Part of a small language model's weights.
Size: 11 layers, width 160, 2 heads of 64 (1 for keys and values), MLP 448 SwiGLU, vocabulary 2048, 3.38M parameters.
Architecture: RMSNorm before each block, rotary positions, biases on query, key and value, tied embeddings.
Each number is 200 + 30 x the weight over its row's rms, rounded and kept within 0 to 999. Layers, rows and columns count from 0. The size before them is the row's rms in percent of the matrix's.

# layer 2 MLP gate, 448x160, rms 0.124, rows 258-274, columns 0-79
097,181,229,209,238,235,167,279,209,181,190,185,178,227,232,208,177,199,207,193,231,182,201,206,190,206,259,182,228,127,226,206,164,260,214,178,282,211,231,186,204,213,200,221,185,170,242,158,189,229,208,173,168,217,163,167,208,231,232,199,146,230,222,185,239,121,254,232,208,167,165,226,258,197,240,148,230,258,161,243,192
091,153,215,256,184,241,177,223,238,215,205,188,190,210,237,219,195,160,222,220,206,223,177,233,161,257,161,184,188,226,200,208,222,240,170,208,157,195,154,187,169,227,135,145,197,245,207,207,186,232,231,201,175,218,249,180,142,215,219,201,185,229,190,215,186,202,161,231,147,211,187,195,240,228,179,136,174,190,192,221,144
094,176,230,195,202,167,211,256,180,219,174,231,202,175,253,178,216,129,217,203,173,236,206,215,210,179,201,221,176,198,151,192,237,163,160,209,235,208,225,182,239,219,180,204,155,166,221,225,265,199,145,200,220,188,205,155,211,232,165,200,202,197,188,202,202,195,172,256,190,218,186,166,195,208,199,205,225,212,214,189,187
101,146,218,212,169,199,173,142,196,172,202,164,184,203,196,236,213,186,212,219,134,189,207,175,194,247,259,199,251,174,246,203,220,183,245,189,203,187,167,268,222,237,210,163,174,266,180,218,206,199,242,249,184,209,205,211,133,146,193,185,158,212,219,257,164,238,191,190,221,211,217,187,261,188,198,197,230,199,176,214,191
098,205,245,214,188,224,175,181,238,257,148,177,224,181,248,182,199,168,198,170,217,173,223,177,176,226,197,202,242,221,191,194,220,206,176,233,195,185,182,176,236,257,192,229,228,274,188,145,157,184,204,234,204,211,207,250,176,180,155,206,194,228,196,250,120,219,166,230,260,221,201,205,155,199,169,242,253,189,165,188,165
099,180,187,192,213,173,198,228,206,206,188,151,190,199,188,188,239,217,145,184,177,246,187,158,221,244,247,201,183,196,165,157,193,196,169,259,197,199,201,206,225,187,196,222,168,226,215,171,182,184,229,199,159,138,154,248,215,174,144,195,173,210,236,202,233,222,249,249,219,236,203,124,178,162,246,247,218,193,204,227,202
108,190,162,189,184,228,149,221,223,213,176,205,198,224,250,211,226,187,212,269,216,243,192,200,201,189,170,170,249,205,253,255,174,201,217,183,182,230,173,245,203,192,247,215,149,184,182,228,212,219,259,213,229,225,251,183,216,203,241,271,183,208,251,170,208,201,197,181,213,231,202,205,231,199,175,221,201,223,175,216,182
098,170,156,249,181,256,243,180,211,153,193,176,168,225,180,222,182,186,176,192,191,157,279,153,205,267,172,197,253,194,202,202,180,221,197,188,158,220,228,206,199,151,176,167,193,186,246,225,204,166,218,154,214,221,190,200,164,206,156,191,152,215,196,202,182,161,187,205,231,196,183,185,239,238,206,163,224,190,217,201,199
106,191,251,200,229,161,197,279,187,203,193,215,186,249,128,231,205,139,180,219,243,205,200,178,212,172,177,189,157,192,136,206,238,136,148,242,159,178,201,156,238,213,161,210,170,219,171,278,170,131,174,207,218,220,230,186,210,216,210,244,198,207,230,227,255,202,243,218,218,190,198,189,205,199,191,234,203,220,193,207,184
085,208,191,215,176,229,192,177,253,163,193,219,228,209,155,149,164,186,207,156,191,168,253,236,171,200,176,237,190,181,191,231,228,195,256,211,171,184,231,245,216,222,239,225,200,257,193,153,168,221,183,225,196,203,179,163,185,222,222,215,214,162,175,173,208,202,213,299,158,171,167,224,224,178,209,241,241,199,164,218,155
099,174,231,194,230,206,215,215,186,188,171,155,227,198,187,180,141,174,182,226,253,229,250,232,204,203,194,214,282,183,130,183,205,152,223,192,244,151,178,125,233,288,214,199,208,249,223,243,240,165,182,188,147,216,240,200,169,164,171,182,189,213,221,196,199,212,155,210,199,258,154,162,188,185,202,192,191,197,252,162,175
102,180,136,207,187,195,188,233,143,172,194,193,199,153,173,223,183,196,253,237,213,189,204,185,193,152,224,225,220,188,249,177,193,213,230,229,158,214,216,238,228,198,207,233,226,162,192,179,217,216,223,145,149,247,183,165,158,188,167,115,175,216,206,184,221,227,213,191,249,196,216,164,222,201,188,145,224,206,159,188,170
107,169,203,212,149,171,144,215,228,134,202,195,209,208,204,186,191,187,177,201,168,186,257,219,221,202,153,179,235,201,162,174,186,199,227,168,181,193,165,242,171,209,179,179,197,209,186,218,210,187,164,241,215,221,192,231,219,137,244,199,191,163,191,245,213,220,152,188,201,248,219,200,202,251,210,194,231,192,247,218,216
098,195,212,196,216,158,200,192,207,236,207,159,205,187,159,206,223,239,209,182,192,200,207,179,180,214,199,202,174,155,128,233,196,187,147,175,235,154,199,162,185,265,173,228,199,234,220,209,189,197,238,231,203,219,178,215,194,259,201,178,201,101,204,245,206,182,185,180,263,227,213,251,245,223,208,204,160,194,205,209,190
099,188,195,262,161,221,212,183,155,182,152,227,231,272,170,228,209,229,177,205,242,160,158,161,231,175,195,185,183,190,213,220,185,205,133,223,191,213,173,188,135,143,155,187,136,250,211,231,178,194,184,182,206,191,213,228,174,205,196,195,214,177,216,215,233,165,295,216,213,152,259,198,244,152,199,247,202,235,197,157,207
101,167,214,254,231,233,216,203,168,165,138,229,169,232,218,181,187,147,213,178,159,180,232,233,201,181,188,199,213,194,197,182,173,92,187,241,210,184,199,211,275,165,215,180,210,266,177,194,212,191,177,210,205,192,202,178,197,186,189,145,190,195,259,244,195,218,228,186,197,171,208,220,193,168,233,161,235,230,167,206,264
106,174,168,215,187,194,187,209,186,216,221,162,174,229,182,206,188,198,134,202,182,188,183,169,237,230,218,229,240,206,244,161,179,133,194,208,204,195,185,167,241,147,206,194,204,254,200,133,219,162,236,234,202,194,142,192,197,191,186,250,191,214,246,181,226,166,236,202,237,209,180,213,186,208,154,196,188,199,171,195,223